From a checkpoint of a small transformer trained on Wikipedia.
Size: 10 layers, width 96, 3 heads of 32, vocabulary 8192, 1.94M parameters.
Training: a variant of SOAP for these matrices, 94M tokens.
Each number is 128 + 24 x the weight over its row's rms, rounded and kept within 0 to 255. Layers, rows and columns count from 0. The size above them is the row's rms in percent of the matrix's.

# layer 6 MLP up, 384x96, rms 0.182, rows 347-363, columns 0-95
size [126 107  86 110 109  81 121  94  84 109  94 103 113 100  99 107  97]
[[ 94 146 120  87 106 151 168  82 152 149 138 103 104 129 136 107 140 153 158 152 104 152 171 143 124 139 129 130 153 153 138 100 136 131 116 134 109 156  68 118 109 181 167 118 158 136 141 134 131 168 117  98 120 151 124  81 134 108 123 130 123 101 106  98 118 161 196 128 137 142 154 148 123 122 119 130 155 110 156 152 103 108 144 132 125  81 150 153  89 141 157 140 116 114 114 116]
 [130 104 116 117  89 147 127  93 117 159 137 132 109 105 100 128 119 163 136  90 131 180 173 126 151 153 135  95 103 115 176  83 155  99 141 127 115 134 147 149 140 150 135 105 120 106  92 107 129 100 140 119 143 104 106 135 120 112 116 140 138 101 141 124 114 158 125 131 104 146 150 137 139 187  93 136 122 157 158  55  84 133 176 131 156 132 113  96 123 152 115 146 151 136 143 101]
 [101 146 151 112  86 111 139  88 191 107  99 107 133 126 156 109 165 146 140 143 146 138 106 127 124 152 165 120  87 125 144 122 122 135 146 138 123 123 121 124  78 133 123 145 158 134  95 150 161 136 105 105  88 184  98 109  75  80 156 171 118 122 133 163 121 122 157 103 133 145 152 147 154 155 137 117 161 119 149 116 121 135 129  98 114 100 128 128  96 105 132 163  96 122 148 113]
 [119 156  79 116 124 123 164  99 138 163 155  97 122  97 127 131 170 108 112 158 107 149 163 118 112 135 116 119 155 152 121 111 103 140 123  88 117 101 145 133 142 120 125 148 138 185  83 138  91 112 102 139 164 111 161 128 130 133 147 121  86 131 128  69 128 111 155 157 106 108 133 119 169 155 156 106 121 171 121 126 123 188 138 102 140 160  93 122 121 110 100 125 132 103 142 128]
 [107 143  82 134 165 111 108 189 126 111 129  92 137 103  92 112 161 145 127 103 114 127 126  98 105  69 142 111 124 111 149 164 120 169 108 147 119 150 147 160 121 129 174 110 125 136 129 124 103 165 114 142 150  80 163 161 135  87 140 100 136 110 110 126 166 144 143 116 134 140 106 126 126 126 134  99 108 140 152 147 152 139 139  92 123 183 119  99 115 126 111 112 161 159  95 144]
 [146 131 146 152 134 124 113 143 119 136 121 101 121 174 136 156 147 146 135 116  87 107 127 106 141 159 124 105  55 131 183 141 119 124 110 138 127 126 124 128 153 124  72 142 123  97 123 150 120 135 132 133 112 123 144 175  94  76 135 121  84  93 134 146 102 106 146 150 112 162 172  83 140 128 135 122 145 129 137  70 108 151 102 128 142  74 151 122  92 141 119 143 125 135 159 115]
 [141 128 134 107 113 146 117 146 121 161 117 126 144 131 131 153 132 123 132 131 113 129 148 173 132 130 152 144 117 153 127 151  84 148 151  85 120 133 115 152 149 125 142 146 101 162 151 147  92 115 139 103 167 143 144 166 115 148 119 132 118 127 138 124 103 116  82  94 110 115  70 153 152 133 113  96 110 153  97 128 106 213 116 145 139  79 112 104  95 127  94 152 155 145 139  72]
 [116 120 102 149 179 118 149 144 108 136 136 143 109 106 161 111 129 128 144 125  95 173 127  94 133  81 149 119 135 132 168 181 120 157  88 138 126 106 117 128  95 132 150 134 165 110 129 136 105 127 105 148 125 157 131 128 181 124 133 132 193 164 130 104 108 144 112 112 108 154 112 107  92 133 118 117 131  97  94 117 115  98 136 134  86 101  98 170  91 162 104 149 153 121 126 147]
 [131  91 109  89 113 156 145 170 147 116 117 136 146 164 122  96 182 141 111 116 150 179 141 104 149 108 156 142  92 169 100 125 126 166 129 113 128 128 129 116 146 126 112 160 133 136 140 142 157 113 133 154 122 124 159 102 145 161 120 130 100 142 128 143 106 115 120 144 103 132 141 132  93 115 150  91  85 138 111 123 115 111 118 152 166 157 110  68 104 148 169 118 112  71 137  87]
 [151 133  96 127 105 133 153 116 127 116 130 165 132 156 149 147 151 145 159 161  95 126 112 103 106 107 115 108 116 101 161 159 109 107 114  81 152 150 106 111 119 132  94 106  94 148 151 145 106 152 140 112 109 141 113 160 100  96 152 155 159 171 127  94 141 141 113 161 168 174 108 108  90 135 107 100 158 120 110  95 119 126 125 140 147 151 100 115  93 163  80 163 145 140 101 115]
 [121 142 108 152 161 144 132 142 148 122 163 151  94 149 167 136 137 155 120 156 141 125 135 142 111  90 116 102  90 123 107 154 109 131 156  93 141  86 108 121 155 140 124  65 132 106 165 128 149 149 142 116 156 117 116 177  94 141 144 143  82 146 117 129  96 153 161  97 114 148 105 154  91 102 164 171 114 122 111 155 128 107 143 131 113 107 118 133  97 136 103 189 143 125 137 138]
 [154  96 107  92 120 134  71 135 126 139 105 139 140 110 110  90 150 144 130 131 105 133 167 102  79 132 127 122 112 101 105 154 123  80 172 155 123 147 119  93 148 101  97 154 156 120 126 117 159 119  88 161 154 120 147  93  91 113 131 141 149 148 129 112 146 146 149 126 136 151  82  65 118 133 144 126 136 161 123 154 152 117 134 118 159  95  88 131 137 113 148 169 159 139 120 137]
 [120 108 108 123 139 135 104 150 101 147 111 161 116 137  88 155 120 119 163  71 113 156 123  89 138 141 131 124  88 139 146 106 122 151 129 144 152 152 100 125 101 130 151 137 105 159 113 123 119 124 128 115 169 108 146 152 113 160  99 134  62 146 160 134 111 142 161  97 107 130 143 119 101 107 133 151 146 125 153  96  76 140 175 150  90 116 102 161 136 107 109  90  79 119 127 102]
 [129 145 163 156 131 149  90 131 114 123 103  95 135 115 149 122 146 160 135  83  96 152 156 162  97 141 167 137 110 132 105 121 105 141 141 134  92 121  97 166 102  76 132 144 132 110 114  98 162 153 102 114 144 142 131 157 121  85 122 131 139 155 101 101 134 138 107  84 134 109 122 134 161 127 123 144 170 187 130 105 122  96 149 144 116 193 104 119 111 120 161 123 102 117 110 108]
 [112 156 119 145 131 111 120  92 188 136  92  90  98 147 124 116 141 138 116 114 111 140 128 147 133  89 106 157 149 131 160 136 124 119 173 119 156 187 120  80 110 133 141 122 136 151 153 142 115 104 134 140 155 114 171 166 135 152 123 121 105 110 134 125 123 146 140 102 132 125 158 153  84 135 141 152 108  97 130 110 102 113 163 163 119 139 137  50 172 136 130 140 129 157 110  98]
 [147 183 124 114 157 162 145  95 153 128 149 108  97 141 124 131 128 168 100 131 121 139 102  97 115 173 139 100 116 103 110 159 130 164 128 146 142 143 111 107 139 105 109 121 155  95 136 145 150  94 121 139 141 103 129 144 115 133 104 112 115 126 201 127  88 124 106 140 151 117  96  96 117 121 104 103 150 159  70 101  94 166 120 137 142 132 143 129 103 105 102  91 146 147  89 154]
 [114 103 117 170  82 133 137 150  94 126 138 147 132 149 148 128 121 184 126 167 103 139  99 141 111 120 129 124 137 129 147 131 119 131 143 139 110 119 137 142 123 104 171 157 109  97 147 134 164 140 141 108  91 126 154 126 114 125 131 156 184 157  92 132 123 118 117 105 116 201 106 100  99 129 128 145 213 120 120 120 123 151 107 136 149 138 126  94 142  76 136 165 107 127 144 123]]
# layer 6 MLP down (transposed), 384x96, rms 0.186, rows 347-362, columns 0-95
size [107 106  89 109  97  89 128  99  84 140  84 111 128  84 110 111]
[[130 108 145 138  78 142 106 103 125 142 147 139 119 166 155 110 142 131 139 152 124 131 151 153 141 146 117 142 147 113 109 125 109 162 183 106 120 100 119 109 125  88 147 118 164 135 160 157 117 106 137 104 167 152 142 150 152 160 115 137 125 148 152 175 168  96  84 178 125 137 138 102 100 103 154 162 148 141 104 115 137 106 134 162 122 165 101 119 107 153 102 138 139  91 101 178]
 [115 137 140 141 129  91 132 183 120 174 125 148 134  99  94 134 111 111 146 144 136 125 145 152 136 101  77 189 112 128 147 122 104 142 136 117 148  95 131 136 114 155 126 144 122 118 135 137 135  99 157 153 164 136  75 135 160 170 129 128  69 153 129 127 151 119 116 100 116 135 160 102 142 201 162 128 126 123 164 123 130 150 123 127 106 157 101 139 137 157 149 167 112 108 143 144]
 [106 119 117 108 110 127 145 131 138 139 124  99 103 166 148 115  98 172 129 108 134 121  94 104 134 116  80 116 148 137 144 154 110 147  92 108 141 130 100 104 138 100 123  99 121 110 127 166  82 101 102 157 198 149 117 126 172 100 125 141 115 123  93 111 143 108 159 125  80 133  70 105 134 148 103  95 102 127 131 109 138 127 138 110 118 170 143 119 160 130 123 117 135  77 151 155]
 [121 137 122  95 156 126 130 159 132 113 145 175 111 114 162 134 163 100 169  94 126 132 130 139 158 185 105 116 164 103 129  83 132 154 140 108  85 132 181 130  85 150 104  87 108 106 125 155 115  94 147 159 133  85 152 134 123 128 161 159 125 139 116 155 141 133 130 119 122 137 152 110 137 164 125  98 128 122 114 130 115 166 139 171 153 178 151 145 139 126 144 154 130 115 160 112]
 [164 121 174 129 135 126 148 152  95 107 111 165 143 103  98 134  89 118 134  99 142 111 129 146 133 135 121 160 162 128 131 135  97 102 164 141 180 134 181 141 155 149 135 137 113 132 106 126 132  98 110 125 168  99  98 161 135 111 121  89 133 161 131  72 144 124 125 146 145 127 106 135 153 153 121 120  72 103 137 112 103 159 123 134 127 143 145 173 141  84 132 121  94 110 166 166]
 [102 168 121  58 121 103 160 130 139 147  95 141 148 114 118 120  93 121 115 108 128 138  91  95  79 137 151 104 155 162 123 154 126 125 100 131 127 100 125 115 160 132 111 149  97 110  85  86  95 101 156 133 137 168  89  99 114 134 103 113 132  82  78  97 143 135 144 103 119 117 150 126 120 136 117 132 114  98 132 139 113  97 137 120 147 143 174  76 129 114 111 125 114 109 115 143]
 [154 112 157 121 157 150 109 134 101 148 140 132 114 130 179  85 142 108  93 135 117 124 136 167 103 126 116  99 130 108 133 124 126 122 128 111  95 130 135 118 127 140 104 140 136  97 141 135 115 162 122 114 113  82 139 148 121 162  96  69 140 143 124  87 100  95 151  86 131  58 155 150 140 115 148 122 140  96 178 140 123 121  79  93 160 121 102 108  86 137 151 155 129 144 123 107]
 [204 126 106 115 113 129 125 150 124 103 189 147 136 102 126 136 147 133 140 133 131  90 117  81 135 134 164 125 125 131 119 131  88 173 140 149 129 146 106 103 127 130 117 166 142 109 117 154 164 158 172 117 107  93 122 111 114 118 136 124 118 123 123 147 179 153 134 157 121 148 124 122  95 149 126 119 167 127 168  99  90  95 122 154 103 134 151 139 144  90 169 140 111 168 149 109]
 [138 206 158 102 114 110 136 114 149 137 120 119 117 102 104 107 115 154 148 154 135 120 171 123  99 125 117 129 162 147 131 146 155  64 128 132 147 102 120 133 126 121 103 122 119 139 137 114 131 109 139 148 133 141 100 149 144 122 144 160 139 127 143  96 148 117  72 128 121 201 134 154 133 135 179 121 160 150  81 111 150 112 143 161 149  99 153 113  86 165 136 128 120 103 144 114]
 [122 173 132 109 119 121 130 109 122 171 146  86 112 136 113 148 106 132 154 129  90 148 129 119  63 131 116  93 119 135 132 134  82 147 117 150 128 127 147 129 161 139 111  93 162 143 123 142 134 139 169 112  98 196  99 115 133 123 130 121 136 158 127  99 163  81 124 153 114 166 115 107 172  43 145 131 119 116 109 136 131 137 137 123 139 131 153 117 135 147 143 150 150  94 130 139]
 [128 142 101 125 132 153 121 139 140 144 109 129 117 125 122  76  96 139 100 112 114 118 153 124 138 138 126 123 119 128 133 111 148 120 111 121 139 162  93 146 210 122  85 152 146 105 142 143 116 128 115 176 126  79  76 116 137 139 128 170 123  96 112 183 126 121 117 126  86 129 127 115 115 158 112  99 151 143 109  89  97 104  76 156 166 111 150 165 122 120 147 103 120 125 151 104]
 [160 130 156 213 148 176 109 133 144 128 152 121 141 119 130 120 138 131 112 145 134 124 154 138 100 162 129 108 152 116 105 108 111 123 143 103 107 101  92 125 176 135 135 134 161 157 110 117 104 129 154  91 122 133 147 166 110 139  98  94  88 107 129 109 102 145 162 117 138  67 159 148 161 139 118 157 135 145 108  88 109 113 135 132 141 114 120  99 160 113 155 150 114  96 162 122]
 [117 131 180 132 119 107 132 111 145 122 146  82 109 133 138 110 124 129 114 135  99 107 134 136 122 139  73 152 149 137 160 104 155 125 117  98 141  90 148 118 116 122 123 120 132 124 130 166 106 156 100 175 114 125 151 105  76 168 122 102 176 124 135  99 154 104 122 120 145 135  88 171 112 125 145 115 157 165 101 151 148 117  92 103 162 134 149  93 161 128 106 106 157 146  72 120]
 [147 173  46 109 131 155 133 143 121 134  85 144 139 192 116 158 145 138  95  88 149 110 115 106 148  97 123 114 102 133 154 138 126 129 128 140 146 129 203 114 136 152 128 139 106 111 111 118 124 102 101 148 113 154 107 135 142 119 100 177 131 129 139 113 126 127 126 122 139 136  94 144 117 157 111 114  86 132 122 144 160 154 129 100 149 117 148 148 143  89 144  82 107 152 146 136]
 [124 125 123 103  99  96 119 112 111  98 146 144 163 123 128  89  98 151 136 134 162 133  91 145 106  96 122 119 139  98 170 144  86 148 136 142 134  94 125 117 101 111 130 103 114 118 117 134 150  99 104  96 100 142 137 163 166 137 149 144 124 159 161 101 115  89 131  95 125 115 131 141 122 118  97 179 174  96 158 176 136 117 133 180 153 183 131 102 110 122 144  95 125 111 144 119]
 [130  99 147 117 115 150 110  99 111 112  98 151 155  84 118 159 124 100 151 136 163 129 166 146 153  96 113 154 147 114 125 115 111 151 159 126 117 146  91 127 104 147  99 148 102 151 116 141 159 154 109 127  99 162 109 132 138 108 111  93  85 123  87 138 125 134 173  97 132 183 126 155 145 122 157 145  79 134 182 157  99 139 137 145 120 130 122 161 172  95 136 132  95 107 130 128]]